python train.py --n_layer=24 --d_model=256 --n_head=4 --n_kv_head=2 --head_dim=64 --d_mlp=1024 --vocab_size=8192 --activation="gelu" --norm="rmsnorm" --norm_place="pre" --norm_eps=1e-06 --positions="rope" --rope_base=10000.0 --rope_fraction=0.5 --qk_norm=true --attn_scale=0.125 --bias="none" --tie_embeddings=true --parallel_block=false --extras=["value embeddings", "hashed n-gram embeddings", "an embedding shortcut", "capped logits"] --init="uniform" --init_std_qkv=0.0255 --init_std_o=0.00368 --init_std_up=0.0255 --init_std_down=0.00368 --optimizer="muon_variant" --lr=0.0119 --beta1=0.95 --weight_decay=0.0088 --lr_head=0.0177 --warmup_steps=59 --schedule="wsd" --decay_fraction=0.573 --decay_shape="linear" --final_lr_fraction=0.05 --batch_tokens=[65536, 131072, 196608] --seq_len=256 --doc_mask=false --train_tokens=1100000000 --steps=8600 --dataset="wikipedia_en"
Each number is 500 + 25 x the weight over its row's rms, rounded and kept within 0 to 999. Layers, rows and columns count from 0. Numbers have three digits each. The size before them is the row's rms in percent of the matrix's.

# layer 7 MLP up, 1024x256, rms 0.258, rows 476-530, columns 128-255
102:523496521521459518526533519536476465459490477487530532498461537473499484495467505478469505509510505452498439480538556473515506489513487497489521495528475457479509475483527538501499528527545506494467549493509493491480481487526506494480500533479501470484480498516512484517497528538503474530485502511508575513482541487468513535455506481486472502532516540523494474537502476503476470502520
099:484509486520509524528481507513513481489486504443485518517487491510519492499504503495439501504479452506502496489468505510529470503469510507553492510494485545496499431490476487499472441456508466489467479503469508519506553530469529517532503504474509442503513501434484466532460533536495447515479500491471522493492493475537504521528518521526495510469498504471531467491497532476534525479497
097:472473466487502521484511510523476566469477452484495453494500479476455517491475501512534504475511517483503535453467499506498486479492535473533513502512498456522484477465524465500490498480444520547483528514537486519464468569510477501488506518461499446498499510491465499506503499495537499474523485472464465480475510484478485495529481516527471512536498515543458502530509530503530490523517
104:469501477525492554516509462507539524458460494523491487516459474505476511501450511489513480480569473501499524489488525455553512508479499540445492500487503467499508505473497479539494522522449460510465514509521487494444491492522500505478490514470498516511474496530482506588497491494467537450510511481538466496525488507501480524527496476501478541519486523494506526508488445463488504527507
108:473491527497465520491499529471515500486536475552519465479464492489530507476514494482477495511476480483516510532504491494478524504550550493495503474473489493508533519490508488495479529470521484527473514550512506509463471540534478470506487519471521446464515524428467480490481473514484516526488474491552537561494493478538498523504509507474494501485517522494516462562492501523544547459515
109:479519562504500521549495525487487466486511498487497511519481437510472503523521479474493495518510498509559509481459498508498506517523467509507479473478500448509497530500477527486487470516480526490530499497523485449562490475505503512494525517480520522458485553516490469503489504526515523485553552482494498449486510490450519471488532518490481506455508520464511457471499512536535508494496
102:527508495491464486536454470520493532430490503441490459516478491506505537492542524476487489490475487487501513517472471511482488459507505551468510524531473524459449503509531504481465528529484520470468526505537505508514511497508508484500495488511489502489494540511513505482497520500533486514533537518486487502493530488532478493506538460536498486525474499478503478503495467452516517536520
102:455525503489455499528514559497508505484511497527546476480489506450492491481485526466522485504507529502514468521495544502546513480516454483537475521505483549490486510491482467512482499479486453508495504492486548464526462468526499530526506477485553507499510544493499470528488539524498477510520516480488474495511501511439515472533485484478511561444479520509557506520504525452483543532497
112:456502507524498521472444523503476526540483500508465525495520513482507527471477436497492500528498484480524497482522493475528472493541520495450512537491472503485509553496536487475523466527515479487491537495514459479515502518518555499484498461494500476476516513440531473466500516548497510508468468500492487503556511483459465526487510500495497527482514514480468531456491501502507518509475
096:571506492492513481469482488490516430490517513538499495480480477531464515495480496485503544521513470503506496547509537516488498524470490545508496464473515509541490531488511518500625484499544492441496478469525509505500471504516511481514496494495459539467522510518495500501501537526499518513501535513498497478501482525517480478501439517513505526480512517501433494521508491540518520496498
106:470509515524501475524508483463498467505487540508507480492489459522544514474442497542502462457540477543514522498538489455500566516528482504464491492508523475448475477482481470495534512500484502472491471525540488461513505534518517500482498522503484507526449547483498489505470448494494504479501514496466517533508444503464488508490496473515452502498527557502511547454503490470500514543523
097:513496535527515489532470489539525513446498462498471482455510510484504474492467528489495523492488489478493504516488497488506561542557503499498491513514493519494519477484469513505460521486491474516483549505487484478500529524494536536502514463505531463485538532503499497508527509513478526502506523520505495478486480510505486475552507505461488505518501571526513521486498517498487480511514
085:479514495470523504504496531483505459461506516471518502477502547502532500497488501514532467448505480500530488501487481450445467504459495490480532506436488482495520505496466508492515515490533534484501480525493533513510510533541518542549480479503528499499495519477527538524465502474504525527496474478493524492486503487524493463565473513536472469457507526460469472507496523487507528528500
097:489508491526513514472552494527477524494513510469508443488502469468492531493513495492460514552530486451466540544493499479497525517489499491487485512510503510500496510442527485460540515472466525545550538492523478498518469553506516473477478517475508519478461509524523518498533462465517495484462527460504464482467490510523481521528525495440509494545497519487491499529503513539508513483490
103:490457474484510479485521484461469491506511488502471505517475520544505498481466499517504481492509494530503481515515514497485479506478486490476475488533485508490497495456457505534483493491537442472473481542532522489545466510470490478460453510568502506519530496495453496528506482527517514533514564538526482492529473582464515497515520557519468510504477498530528469502520550440500516525493
091:494499509481452513511496540518475495479530479490489502510487512497507484447493515488502544502518528468490457492496485544464518530474481545481498452502505508463481523500484455536512549527501483523492498484495476526532491422497490483522482434470514498523497531487521522509492497489491497502541507497568529515531482528509512496474526467505490511509520505471484493503481567493472453482534
098:484463464520467490434474511503496477486486514500495504476495483521487503491492510500486511503497483500462532507517542449491506459482510512550535471520481523503505537475486473466491486507460497536462483502516497499458479478505487480463539483465456497500458539487501480520545545464510482510489503511489488515483479490484533548491470436498503506509526551544496533513506492510471516467446
099:484491532508503497489508504483521472498480476477510507484513500541495557511536509517480558512530495520530483466499512536518489471513461493487500532540526489521456497503519495504487473491475527501533494534520533489489514488466489532465491509483454444501509484457478476498439503481496500456502525467489534520497507498473467512481500501538490532470457524522515495473513510476493528490482
115:530521522536541513500539509503491487492563523497512509503462497530537545513526489477485486502508535494431476494504495459486520483454516510489514468499484519497523533540479503460530525485521526458491459546461537505482537526517497480506487531464535514530509502506543506534546497483481476487473483504554459489514497503534554524527485469552536513472522477475501524490482509511481508474485
095:498519525485538514501521496492464497488520521480502506440509536501469515551518486519509478534507520549540513534496444476484511509528475479488550468519542506496537435465492497505508516508523486481488497501484460504514520475494514481461507494534531562487499479459516494457493534511521490485518467492557535488483528464515555474524475504516456495504456486545502520514494552537532445501486
092:505492525481464501528518536508460503495503496497479466467473440539514495531518482449497501505513536522486482463537472510511535536458494475528461466489473510509476488461508497516460523487496557489485457506489477490508476483499484448518489475520506516505496512538480487491475504503517530491468493481518552507518486492477498511525520517453520484547490496504476485492495460498504483484471
104:462522492494480489539477543515525519503484528470538518495491501547501550496502515530509501484451536474464463503459555512490508470530519488532485523499485501502523529455492502465543489455474506492511487508456500482539457485517495474468455496468536521491533522483519490514498482505527508494478476473530541457463480532467462496476497520513461497513522498526488528460500508517527509505475
098:539462524517460530545495504512512516496484465479492471528503480514506509508499493479486507503497468485483483523481532492525464507480461503523539514490528529556503512507527510501504474511496519478528507513524529492534490478523478538535515462494487476479515517510520510492488522509433502515495548500489504495483488551544483519563488475487483527511501480532482498524475497477514476491502
105:451514502473513501471496474505511461474512514478454487523455476530499511466492501482490480509499532478513491535441521479529517520492533494513460485488447503501514478488490539545483546483514508506438495478535533510471520480492494541487498506524466490510496486537503483486521501466496539510499485473519487525509470495490512527495502494492482515504528501510435527455547489524462507490538
099:509508493502508472511513501513521488516469516497490530482509470500550466507471472490484505534513502502459466493530491475461487490526511551429479493559489438488566469545536512489501546525477475487467507513523493480497497477475473511509466481521563544514512488512507519496441502508472473473503499474507520473526482498531501506457498495481517501496460488499479504534516528526499512489529
092:449495483463498467495487488484499464473535503523572487420489515487445521507497515476511504534526491569490531532532517539497516527496512465481482504490457508507515492466487463557483503486537471544508528528483457500479476475488508471522494464494496493472493506481540491528491506532530460472542495502535505526474484510544504505464517487531503532458529517485507489520504528516505488506487
092:496494538492502472522529531545542531492507445522500492497429488476514473500536484507464527520475493494496559469476495527460471498483482524474489487517464499477469502499564476505465538467446515490491529523510499543470476522507521505530544499519471518499486520505479511476518485451462480513484566522497478482497440526514494454496472536520482509479486508500469451489503499542547508504496
096:495491484522492506498532487488496505467540490531513493427490469458510441479503523465553452508486521508447482533549462498529527517440488453514495473485486465503508480508472488494528487427459474506508514507474473504511522460483487514519532473526497485502496539526508482490497480504540494517488508491519487500500469521523490524557536459479480527551536511508537502492506494488490515489486
099:487494494472471523520501532481490524485480489520494470489525506503458498511523465517510523516490513519500532478550504499505491497509483510439515490481527469473557519484505481471521506494511509469482485474555507505489518483512565513524500501479528467540490504485537471517506461455474480461485516497511520548472456493486507492517519488467483487471487505553449517454473485490468499478491
105:473535532483499496492490499459533557482480519482518514496508569486411465510474485518505485507469484513476493519509478492535453505513488476519488498500469479527489483485478484488520509535531524544505476526539475541508515505506487511470542518497442510519537513467500469503519504481447537533524475453524488491507533458495512500553473475511502535507528485488504502475519512490509513502415
095:502525528487536493532466512512555520481530497466487512506527480488477466509480453457506538571508482491557507482461492488503494448472515500523465495489499463517473480476521556523540514483485489524522478494486488497491518504470535508489462492486527539487471470524535491512473486520495507512502431511514501553471493494480522476503509512492550471499536506546528498492522512488567443480514
097:524503505444524501532485526501505523477491515516504461514508523471520527504489503488494504477516491505512542524503529485530503515488521503470464503480484507529545471493509504511527548498524518496513486472511481456515532502554479493509479479479497564525517495523570503495549526480533475470494524528543513487488492499531512459499498498515470495504514486499514502501529505489503498510455
101:465507518512475512493468509497493511507498495487452479478501514485517507525508447554521540481476442503503466487522513450476517487458474503467495502495497519512538491503530481456527539517508504474549527494527512521484519555501486503480497516523528482472554507512494524492466464505517549454507492474501490473504531503498537480509505462485524512510507483481468500516514474461495499527472
098:486522486492511530455495503447485527512521496508448481500486499482522530513557467504484479497491522512500521504467505495495488493495465480484478507512511470490512493535492479484485497505517511467481513482538492486523510525535526473435514527501516505546508516558515515489512483489520526482490513490527470522491479511485481491528517477488500504494520485496508508500502531473501484525514
101:516492485540486525514473502511486508479485528511503512494513493464523495502528505523462493491528511477531486461565473493507498524475484504515487513484494462454492483523464524494497495487475495499545511499552460498483468511527489477520486496507503522534507498524492504488524517505521531462451513473533498456502472520502497487524478488495482528484534551537507530492469526511510502481576
099:468453502501517512525494502488527477461523475482563490517500437511478512491461512498470499534530463526496498487524495477511534485510495509523532531512494448504508456471518528531516487500477514527501514525468485496498517511481506495508482481483529467490528497514521512462495515535505478488530496506486510476490435556462490501501495508482469503498485533525547512496498501462533453499484
103:510477490469506470499436489483474497455508510505506467501452498465489515491536482488522530497457520500454533477499487499536518471455529485448498519455522488478529519490456537487422519525522492487472511481520487551473487499487465528529498525485523491497520493480536465522498494471497483502507517444464515519503493533504511485468476508485482493503498488479518509481523502470467514492488
093:479526542515535467496481525495470519480494507443450485456494453477435558482503513538501515481475517524480513475514487494477505515511495518517478484480447501486488529502486485496478525473526462505519512498494498498468511509455513478479458538507479493503500501492487481508502479534481477490481504524502513501489478514521462499491493495525510489481459479520464481502522500421540480513497
107:516499492484495503494495532511558473498511491480556533462467557471460514502455464516498497510533535469519505493530512488535482503471489482485481468488519491512505505513506476489471455460474482533513504511506473515505511510505540498469509508484490512511525538546527517521513481507531504550538519540455533456497549491533505489494523500512504512470471496470545497515524475480506513520548
100:463483492551521488494490526481513529493511530502463523538479468504543459497523476547495499488517542489497528451506511479478502468488515501477498530485538501473455463482510463506482535507498503504514496451469512497524489513497500456482511519466468526472487520467474510500531513481549476517515502504503551523483518527525520546514458508477489495472488494537474484500502489545504495479499
098:478478522506489512515504551531498526513531482474471483514502471509519461460526465480464459487476512530502525476572513478504510509526498466478484507508520496492480495515512529509513496532477507552490482423523525479529495516458522453504486503530469539494496507545522520505492496493494524521553466502488503470497499556489519507510515488518469532485485485470507479557489468552448517472511
094:510460509502539454451479524550466522455505527488479503514484481510481473509484498503518517455520529499529496499496501455482495492469540504506517484530551472526499504513504471485524507478476454517492484483496509505517478479502477499523488522500511459499496475509463495482470467485513453518500534487502538473583494512521463458504519483511514511460473456483505513507489512487491513470510
104:493499509499472491516478520558466539456478486505512446454525526577476503481522501462479503520517489466484479510500531502466497516478509511494506477494507492492524479465486508487540515458482521502481545558481485475523511502546507502512482499487467475519478519506494503514494471505499474500524523499494465514513526499543469460506485501517524505491429494516463532519498511484471490489486
094:531526531514481526506499494486528477493477468494473474508538500495493495520495454538539521532487483478521530476524459475470492566506493436463466499530509524504490497520504501476464480517548503470515496529487459559544492508500492477518492459516497472514521487467512501485504478492494522489508505543491531477523465465546481477507519498494501504463475508484452542503506517474502488491484
098:475519493453499462456497542477571502509453533472519522484528546534522493530487448482538471487483489487491488492517476478430509493509572518500501504487472515513475503465527503472489537506511511505484476464492494566487468502533531483474460502456503472512494523420496511500494453499436491528519468526464522480531493514513530513510458476537517544481547495503492491529476502512531480530472
105:515510480508477507498521521517490528506517516477487510526526492529537483520510451481505480469512519517469519504504515529484529530507477522513469475533509552487480481470488559502512483503510452508490562531535549529486503519510491482527476550505486499510465533536493470473470494499542475539563517485455504482500468469529508504510522448529467472497541483536531526491512482520533508464529
110:519485492494518478526438486453461516486479513477507493526521505476461437530471528515486463497479472501528517527499461472538476511471476494497499544497506453488503488430491550545519509519553493505484482496477515463496470520524508512521498457497490528536509493524487451463509543508512526524503497490492509482500523505484506500489469530479496515453497517498531496479509493455486481504505
108:534466517538503474514513533474523484486512537555468557489502482499457530511494477482516511479514532496501427479506524513520505511518458503502493503477506523475501490482526525524476521443485485507517477468548507514521521462487534476492508527492517497486506480457507488492497517562484553466474502520474505527496537511545539516511513472535482514502502573518491467491471533503533478513505
105:502494512537500518500489553490495535515503502509485503503524516535523534497461494482483460460530481512533479433470457483474483518513524509552514514462470537561485478476469526516511546501517471497474533490508525506492494440508499491522499554490506531528527511489499473524506476507477516489519497487479561489476498503495542513495467502492466510494474475503481493520494524524436418461496
108:507445498481493497532499503483498489488494530468528527540495542509522555455503510494460493492466564543509496466526461510474544514524547471546499504488504530538511485471472500497541492493503523519501489530472527504530505520506535496501468456478486461516510513504496514486487498509451461517458521529534529502556522499529514452513500481480506522486551517514466490532521509511503535506506
100:494497509476489515492509520501530462461479499503435519500488466517487522497520482495534475501449474471493496532505486486473470491528506483507530551487476469501521493488479486522485514494511492512463513492457554537478497507492466508505524476544554510453499523486505471500488538480491473512506470481489505490509449510496505537495493510472517526464490479503502510497481554483489494482547
096:485503500516447533484483488512506526527476486470500512490460510512487457514509480547533482534497505469481472490477490513456528499524514540456508560524523492477477451519474518491561528522520465495516476489447529519540524477496514482483496499503516527507525519479542471485515533518494457513524508482490507492486491503506495539507500477434483533523487515515454483515492463514514471471498
095:497485481523510523545496504476469488468510531464482512517457502518494493472469454463491507501476530478533507537502485525519467501550460462499479491480547448527520514501489500510546480502517562482515473473488452464477504489512519508454484523500531524499492486483507508504504501474512478501468510482476491522482479491492512498518533508473498500507504484496504520511491512496502501465485
095:510502518498483477548474529536507512520507510488526496517534469511478495493508470485463464535515500497542508509495542535526522463521521474508494512477473477494481529516489485558518511524490517503513498484495492494488477520510515523547512566467530563515514509522514462495490533470498473502517525479500467487481512485468479507493497518516524502499472504502573526481454480510475489494481
100:500489547572499487495517498511548495496418470547479514509468469518518488536477501520520476474448508463466544439496496455533509490467538523488514479502451510520487513522484503486472498473542472483480460481525527504515491529445487483512450507526495492454511471495492455541474564508512489445517500480485469535462486478505479496509517477503498518494482472540504479488521527549469468517499
# layer 7 MLP down (transposed), 1024x256, rms 0.135, rows 476-529, columns 128-255
103:456478505494514511520494494483473501470514496514526519481530506502543514506525488500514470523481533500500534498482521492507540456492487470482544531502523486521508529518496484490538449504501476519439498543536508528470498532496523475485499505448467519485473509473490497498513475478483481481535506507483432496540495540491470476535546558493500489568478493480527476502522507461523518507486
093:493546478466452504507509477458534461458502503500508529482513456521522497542511541490463480525524512503504499478507515513447485507524537508456519484486558475481509490512505489505495468469528533511506497526497514530553487512513486472502515495494525482531567523468482474505501520513484540476487464517509522509530495482515521515501534505452468493487479515519482529494521559493462492491525
099:501491537501509518521533470525480523448507548515521515518484500519503473517486518499555506488507503571479486470453506503494489510522512494561495532511482494479554518500481519510499496494515470484526483494542522510497546521501457532480459472466501506522517500534502552544530468532467521520471489533463509473513509477490484497495482508505461484485456513539515515499498471478512463499503
105:452478489505467525500515499498517452509463501507464450513508509510505488533497551520507501516514477512474498498516486537541534460500471455472492469516518488479466549506513487471485508490513508499492540497507463503474528484541526464530527524513491506483515512456507479476498504511502504458467505497490452508460519522532478483472445489504484502494549509485519479472483474530468488476515
105:507466491482465517534485474512485494520521477584497465489477542457517459496514516505441531525523497466533530502491478512485497527474518521518535542496535489547507483498521507509506453487499555495452523549496515476507498506484517492494492516455491497500530470488523517540477467548474472488501511489513454514525514500490491493537471474500507478512496457503515528473493519497485530513508
113:503469470525528501520542506515521491503476503528489499489516490485503466495493481581507488551518505449483543490485499515518489475554440506470487554510506498488482489466506549528499492467517528549472517496473472469517501528515499485487501457478492529473518501521506511499457496498496535494497551517513500493500492550514529529553553482511501530499511514486496483524498492476497453489484
103:518493483506486481487438516488481510506451482483518499480465470517520500518498473519512519514468466537498518485485473516509492463473491529498486488467537487488511443447499527518484485533559498495510528552462502497520507558512473518539513519536492520519474480567486467472505478519504513489495477481538476509468523523486490496513505502507475514534516497483461496485480510507488497526512
092:507493486504491479513463504551486489457544496472564533511483472493467458519518548486492505493473461500500490460480534507512506514487507546481524481507497480482525504525456499503536467489481486496500474517499495501475506505503480496526476474494518500497475468544498510476502508455482494527494502477549544530502512493450536460508519506463552497509542521524482554495488532510534524478511
114:493436496487490514509514450524453502494527503505510470500495508524515534475511486511514518477485514465463500547506530491511456549485460498489491542469489475503493491485530498446510482528476488522500522497516509481523491507509541498482524496491507521475490527461490484551503430558490488488511493491494495486513483497517471499497464478533509502473492510473524508519494461514499544502468
085:466511477500530474522486477519504539497491479486522478487513497462542532513505521499499516501522532500447498506532477465540502499500497524478512538487477489440510518515483502538466492496452493537508455515506516488489443523496506502527505511524520486520464511462493546474479468503475470542519502480488495492515505512469513506476476493527429508508487488526539469514495509489490478496503
105:509490508474474510482552440485531475484468497503438531468509486526537490492421527533495500527539520495494505538485517550494505506481501474535479493473502500501512492500501496509454488508481565527478462491509552479528585513535520500510526499528493505472483499496513511501459507519487505484537533507538505495468529517473506473453497485507465453471522501493464520483435522532513532520512
090:502562464455508473479557522445461477503522482484514478554501488490467443510529509492543533543523489516499481508475530499442486478503497512556508475501539453482525512520520536525535499516501537471523494516493485506494493476549469474496522505493486497477468486471499520513475492470487502505508501524501548518515523473494474515474514460550469476533524531473478527510470481492532530477515
081:507486516490453512498511481484496482555489488510510478543451517428440505477493485484419493507493488509480510532523522561539501458531483503531519473565516543517526507486472499506491491532464490565508472517502502465539502470486503524488518488494517492505508475512447462514486505517464491464481523487521460509502501491456519486483499506477489504553499523498495475499481495521505472508503
096:479481503524511518542511501506547489490472479510550477502441513513520502493480486465557503479477519493476494523524510452466482509522453508498451516519489523478450486543510500477467488501493475496508527462562521493547494541490480486521485476515468519516495500483475482509470505484486481518487464469496499524471510499536512470496478486478506479497517535492511501524457528479500511467490
102:496512517483542457526502506494473537473471529497455555494512497506514474489500523478518468533514462493488498524464489482452532511543468504502517489507481504501514491535485507521505561517511500487487454510502562496473500503491469515510494522517490447522528513470509538522511491498514470505493494524481519523541517482531526550464507447501478498481451525555516507477462521510546481517459
091:505517479494508471519539485475506520503516509523545515503485507517521529489475541492551528468530514487486517505485503484480483522503470450512447522479509504494498500491493525490534465465559542494521492471519463515506533465505483533510519483494505500509449469519501520525509480534492511491498478537511500516442427499509489451537466516493506484500502501531494475481483523514521517483485
105:498451496509458461510524524495481480494504477473514535491495510498458458496491520517477490524467485516495530481551536497478480466484508505565519478439523508541497504503478494464481548450493538555521459524480482559521545500493499520463534498494518527524494503513511501511527512500475502522483515542501465452533519493477516484492529494495548459494494505526503468495504527499456521506476
092:498544468524488496539515463520508495529444499537485530514517473518470475517505539501512475520508469510477535431467512535537505525521487498499519509501481504498496474565490501499520452480511492476507466499500509496495503493528533473520456484530489515504498505523494502483500502511484486477528492481476527524454519504479463452511487501468511488503451504541516508484479527535496513456509
112:458502477518496500548490481458532465478494474455480460514536512490489518522476510525527497487514497524455520498526478507493498499514514508476534557534517506508540491494477498510481508500485512458482475461484543472518483489485483479520544489516530512511509479512492482532498510435525486485483492447530469485533489502475544505479440503511526504443551503523445485525488514501520520517497
084:511490449518490507491540524501458505543494483509527526519533489500524501487505470499501497472495497467513469479519548522488497481482541486524518484474468475536470506533455510481513493481453508532525493468540532485531483541519535535521473516444476459532479505528461527516535497493481517529491509501496501552483474525530472511524489505493510514521466517485492464499499483518491545503483
088:526471487474481495467442481509546514544532489515503517481473535502465463469502504526526530468521513510496486529499469469501512537489506495498475511477501528489487524487497475494509476523473489542521523483477511492543479491484526487468506464495478507491535515518485520513548504513502478526476487480497522486486527487528444527480552514494548540485526516530469498526504470495473470497452
101:486505495492460502487441482485528502498519517482532488555499544540464477524520526513501528514463523537544522488516527525517513489502470515437503501508489466469502462498498510533495522511518516503503472532518452496534492528532497464493489504511492521446525505510511503470520524497506478480501452508491536481531503508504520490535473506455473496501520554504459498469491581494516506492526
103:519483455482506494504523509513509499496439496478447481462518516496500531509514498520496488471473536528493490553522495487555514503517498516514496487517476518535443470504505487519487468548512514520493526510492500518499489466509515492487465472543491488523524498507511522495477525509454503524510501504542507474503519488492589537516505510492496490513532488521530530436450506485523514504499
105:470514520472525464512524452511516462527492532446453547492520483523486552452476501470488477530487471495502500520472512515507528553498449510485496499483505471536536487516511555485478510514541542468539446525497493475485500457524496464483503515512521466505475489471501518447522489519546522484493516496499477497492494499505512445464514492500473500510506531479504539514538489517491495529523
110:518516495480501506539518491534524478448494481522497502518449474482505464503482531537500504496470488482462573510474484525494546484515508489477477485484475491468515512496461487528456490474449443505485499482489480510511511497544482458533491493477511536441498485526507524535515469455504507520509513522456498494516475512440527493503501474552510497485542495495499441473514456498475515502501
097:523510475513507528506530477532513524523491537512446514538496522457491458506462459551461494494488521540495467477509519507505521520525487495487577520496518514509453502499504498446522511539514483491508465511492533525507519492496529516469506528520510501530476508489495544471486467537491527476470505538510466526481500491455516502489472462464462449520472502482519511452452483500514521551482
091:481521544489480493489515461519466499528521479540466489480507517541507500515485491557535491475489515473468481514473484507495480502507511521490449484489450506510462506507509475510485528467483473507474490536519495510519539526446491492523519495495522463497512506484504486498500539511480523480512474463525489471515515485479490499482510546530474459478470506564503451440521471521430540503501
092:484470485518485491506471509507463475522443466536482467518507501491540504463502484565508523495484507515525498499520511474460502459513496546508489495498517527521510508521511538452527489472527502502517508480536549494539514491475474499468501529492477479488489498491529516461503495458482498501485512491493501488514528493489517457466519534473482488512529504475524506502503509483487479498508
094:527509475488484519554520461512521507535527486514399499498531487491492496511506503558485478507529520481470528496529494546537483516487491493489506518473501457518498492511493475525513520508497553450516507468541531531520498494485519482503513502516491505482492505520542480513493492505489490522501545539515481536522466485514537519506464507495505533446479517520481513536497529463470498494492
113:501492509507490505494541516521465473525496513523529430478490412519493506529518525527482473478491503504494525530495510506462558467471478504442503518494549501499495501483477509458465507498483489501489506510473498518485494548535481489566469469534526467505527477540523491502497497517488495513496518553530465526515499544478486538492546520522498449495530511524523467508485492527542528516543
092:502451495508466507518479486493513452509516480518488510483526524522497511503493538467501501465520542501520486504525519532501524506472485496474517469494488547556534503461497476477513551479470475512515443571489515496509505517508454504500471485510455484545553457500483506529493526478501495542530484543500448503560548544519544527455498502518498466499558485484526519470474483480471566519475
089:505502505485531507532530472587470495493496514492475509519542504486516490538521522505500530502490492515495521473543494478506498522496498540482518496521530484472538499528503546448498535520527509494513526521500508502502483529487489499497559498513457526512450515528496509515536526470484534535523450502512525520515508495500531522524483548456435483474441519445516450497505521481539484489510
112:529526518531492517511494512518467511507510454540499517492515492455493500550484520535498454475484493505496504490521505517493518481452475492511490487511527475468483475501497520479518524513493509481461497578507512496484519544484453494523486503531549498504489486535538524504449513518480541477528550484538494495510516537470507471518472495501485496532489449527486522458497464498515561500491
090:471446496473501500532519479509516509505528469489527490499517518505470504467528508541497508458523501496481473480478537469499513490535512533533454527495484539538490514473510543509498499467514511484478489507503509497489480544509470518501471520491521504508496469464451517490484463521477529493489478533489488470508455523487467476471443513487543457492523474542466517486524488514536521511499
102:522483536503498513517510510545500467524494524499525493505550480492533498473482494482505512444484491518543492505515514493507537511558471438469484515474522519492533509505507505519491540503519501482458500519499506516512518468519473518498536448492531499486493518498512486481469495510505487510558518489494529541539482523495474540478474494463502487536492542512501472508479509441524517500555
095:514531495509511521501524562432501494463503507516532538535484529466485468518479507496513494429498489459494494490502452508537526491516500479438521514522488496501480521507490522477524470472508482483486496487498420509514485467483515508543504508539483492525474488476466525552488507467485475497506496500490461529530556490480473529505523527486566474498483489469532484488488488527498478521489
104:491504513463509452519451500490492527500510469499399518513509467506482501478564525493436508528535527510480509493501519500516490494529503450513497558504486451489517524502499477493510540532505478440532487508487511531520520535514554495485530530486468491545440479483516526485521516454465535493461498497495499511484493496490530488455507500516511476474527515507476518442491491504500502480475
089:453507507496484487509477467552535474480520509526510499476469489462503463475476514495495524471503561515496478481493430514487486499495481500516493503499515492525505513490502545468469474499522507464510500539513494468486490483513479485501476481417503514526528511506488488523537476489493496486503491518512450478453520509494493498462514538480476473505423480470466527476524495518506493480538
105:524455454504500509498494470532450488483510465510570486493489479477511485470505481530519507530472496536507521538478480508460498458528471490518486506515496502535518477480521486491499527468446500502522499513470478493488507491484527482512513513481506507498473457535528478493510515459537484450468524539525552524534498467512506509457489461496496485477493491474498484500523502473497493525507
103:520489491536475447487496494549517509492450553504539528502536528555517528473499525517489512491518495515507473479495478487486487495478518469495513525500527530468501507483510496456497524493481522539502477461444546519527463485521521513493509476478493479467516497515455523506480495485524459526521488503516514522476455486524521519461467523488500503482485511531510507497473465495549500506509
105:457519510491520490474566544509501530525540467453524466524528493516525459501492463509482476504478490480447547518528502476525531508518472464470490504473505459455498510466512499528513523526504508489530463503474546477519499518479520511481523486507517499501524450483515478476476504455511501495510504495523433493516505520526541498482519515449471518515497485477540482521465477519509476497488
090:514518486494558496532506492522459549490456471506533555500516454486476505520472470520475507506522552497482498553495525544496545502486531499498510518492460475457524502498531516478480487481518549531531535532487516466505475512459530495472460506491488509500507506514467497454503508534510529508498478505516509482526492503506521535493531508483507472521446509528461491496515484548507523506501
114:428527481517513497502524521458492479508474481512547475497467465539528454495495481528513495526519520519483483502483509473467506466471491536494495477482507503498493498493504507496484515493525512501484492553491525521481514498509525498518507452486463504523517483508449490509551459534525491470507530546495500508530491520500517526468513487504485507462493484560459520542457522468469483500476
087:509494468536499455515491454522500488502504459485541513510490496490511470519509513542477462495539483481482477472499528493538523490468543499502500490501529527462496493528485501484493500529475540498515491512497530532487486490488492486505492498522486535503492486494488533539551473489509491517484534489521514493517486515445529520539500499465546480483477495498535505506494531467516510515490
112:529453534518500485516534472517476466457579486474502474487498426516487480497480544475490471505470488491496518508448517564537502512454460489488492475517524479512450506512484517499502475516515508526505483555516524480515488511479498496541517490525471499464507489547466515511526506543513517479495562470552528505502519539503483504509547485545523451520515474522499513471490447495496471478493
097:501517459491500502441453485470458479521481523524532494483502560516496464490518474509520528475475507486522513542447469515472523503501531507530504464535498518503513500513530439500520524509476530539481495485493488472481543479483522514514513505489499459463516460526529475519513515511505497504468522497472472518526532512519492477504494522475534529514519469537529506510519530530486490475484
109:498532500437490469512502509504460512476514509490485491524495549502487466499463527486516494488479492501513497514499482478529492504496496514509532507543443525493565481526479524502503491541525513539559476473459502513481490482522530492525507517517513538473541550484524471541516481491500472503534476500546490502498514485470486514486497521503504528505465505523528463479427480465539519523493
109:559462478514550495500489513526508481499451506546506492494515490484448492514499565479490527483519524486482498502477535505533469467525481496484513494495514458460466510503472524512490510468522511502492517531535531516519525474479545524477527561491515522449514466468501531504537471462492522523524529512520491480444542491449530497536441470516523515550450540497524505472474498471517528497508
111:493487460558530484515500513484495497572484473500532503494524509511511567521481495472471496483542474529484525465459499521456482490547506490546507501490499500511507446499495497486528506523534495466474571463517502487530473451481489502513490548496507537500505500497471536488486470512496494502456503521516516497497469491519517529489473506465503465518465489482451487487528436515501474493479
106:488525492502545492542527530549469466511559499509552527475530501523509498506563455472507522506525493527503489469489473531482510479505505470525494546536491499516513488518486524516510490521483496502523522500488507470523478506493511530510467492491458511470507468466462457515534459456441501475462492499498450503512480483501469521475474482521504528484496462484478550510510532516485465529492
088:518508447480466481468474459478480488524523499497500516455514535495490539476496494460473551526512493538510467469481488495502478498478524488501470478469519511558499542486477483507463495516508540483506488497492536514496486485531471497471511521477506519510534457457507526503508525538550499501512511485492493462516472457489474483530536468523500539487486534502508526513496510493498489538530
103:534501526537416509468470487542519523482435509482402508472499501515516498483453515496497512485488545524483474504514512494510495510559509456533496451492507526478476487509549496537481476495502515508536523488514472509512470487466478492501497438430485539510520511473461508491505491477465490486503498470508485499519461492522518491508491494518487550513481537513480490507516486518484510505506
090:510490530490465503498539489494501482512520511505547523518546510492489487558519527504538467511492443524487485459505501493476494504485528526495506543561420492482443493503509498478457511498512460526494499503515479489456478496492544506546501510514482478498514497521465521500544532499509495508513506487492524470496523527542453516520435551518478455518468541501491505533457500468490511552473
097:494498499477511476513517491512493527514524536495487541503523527477492500487551506504488498515471506535519516527485532498508545472534531472483495468498466471490441473524483526494520517494497504449524521543485485515479527485522489503553521565524514512498488492542516505443496503487534487516481493507527518524478473487491514503480491518508527506491514518483534494554494477518489504472507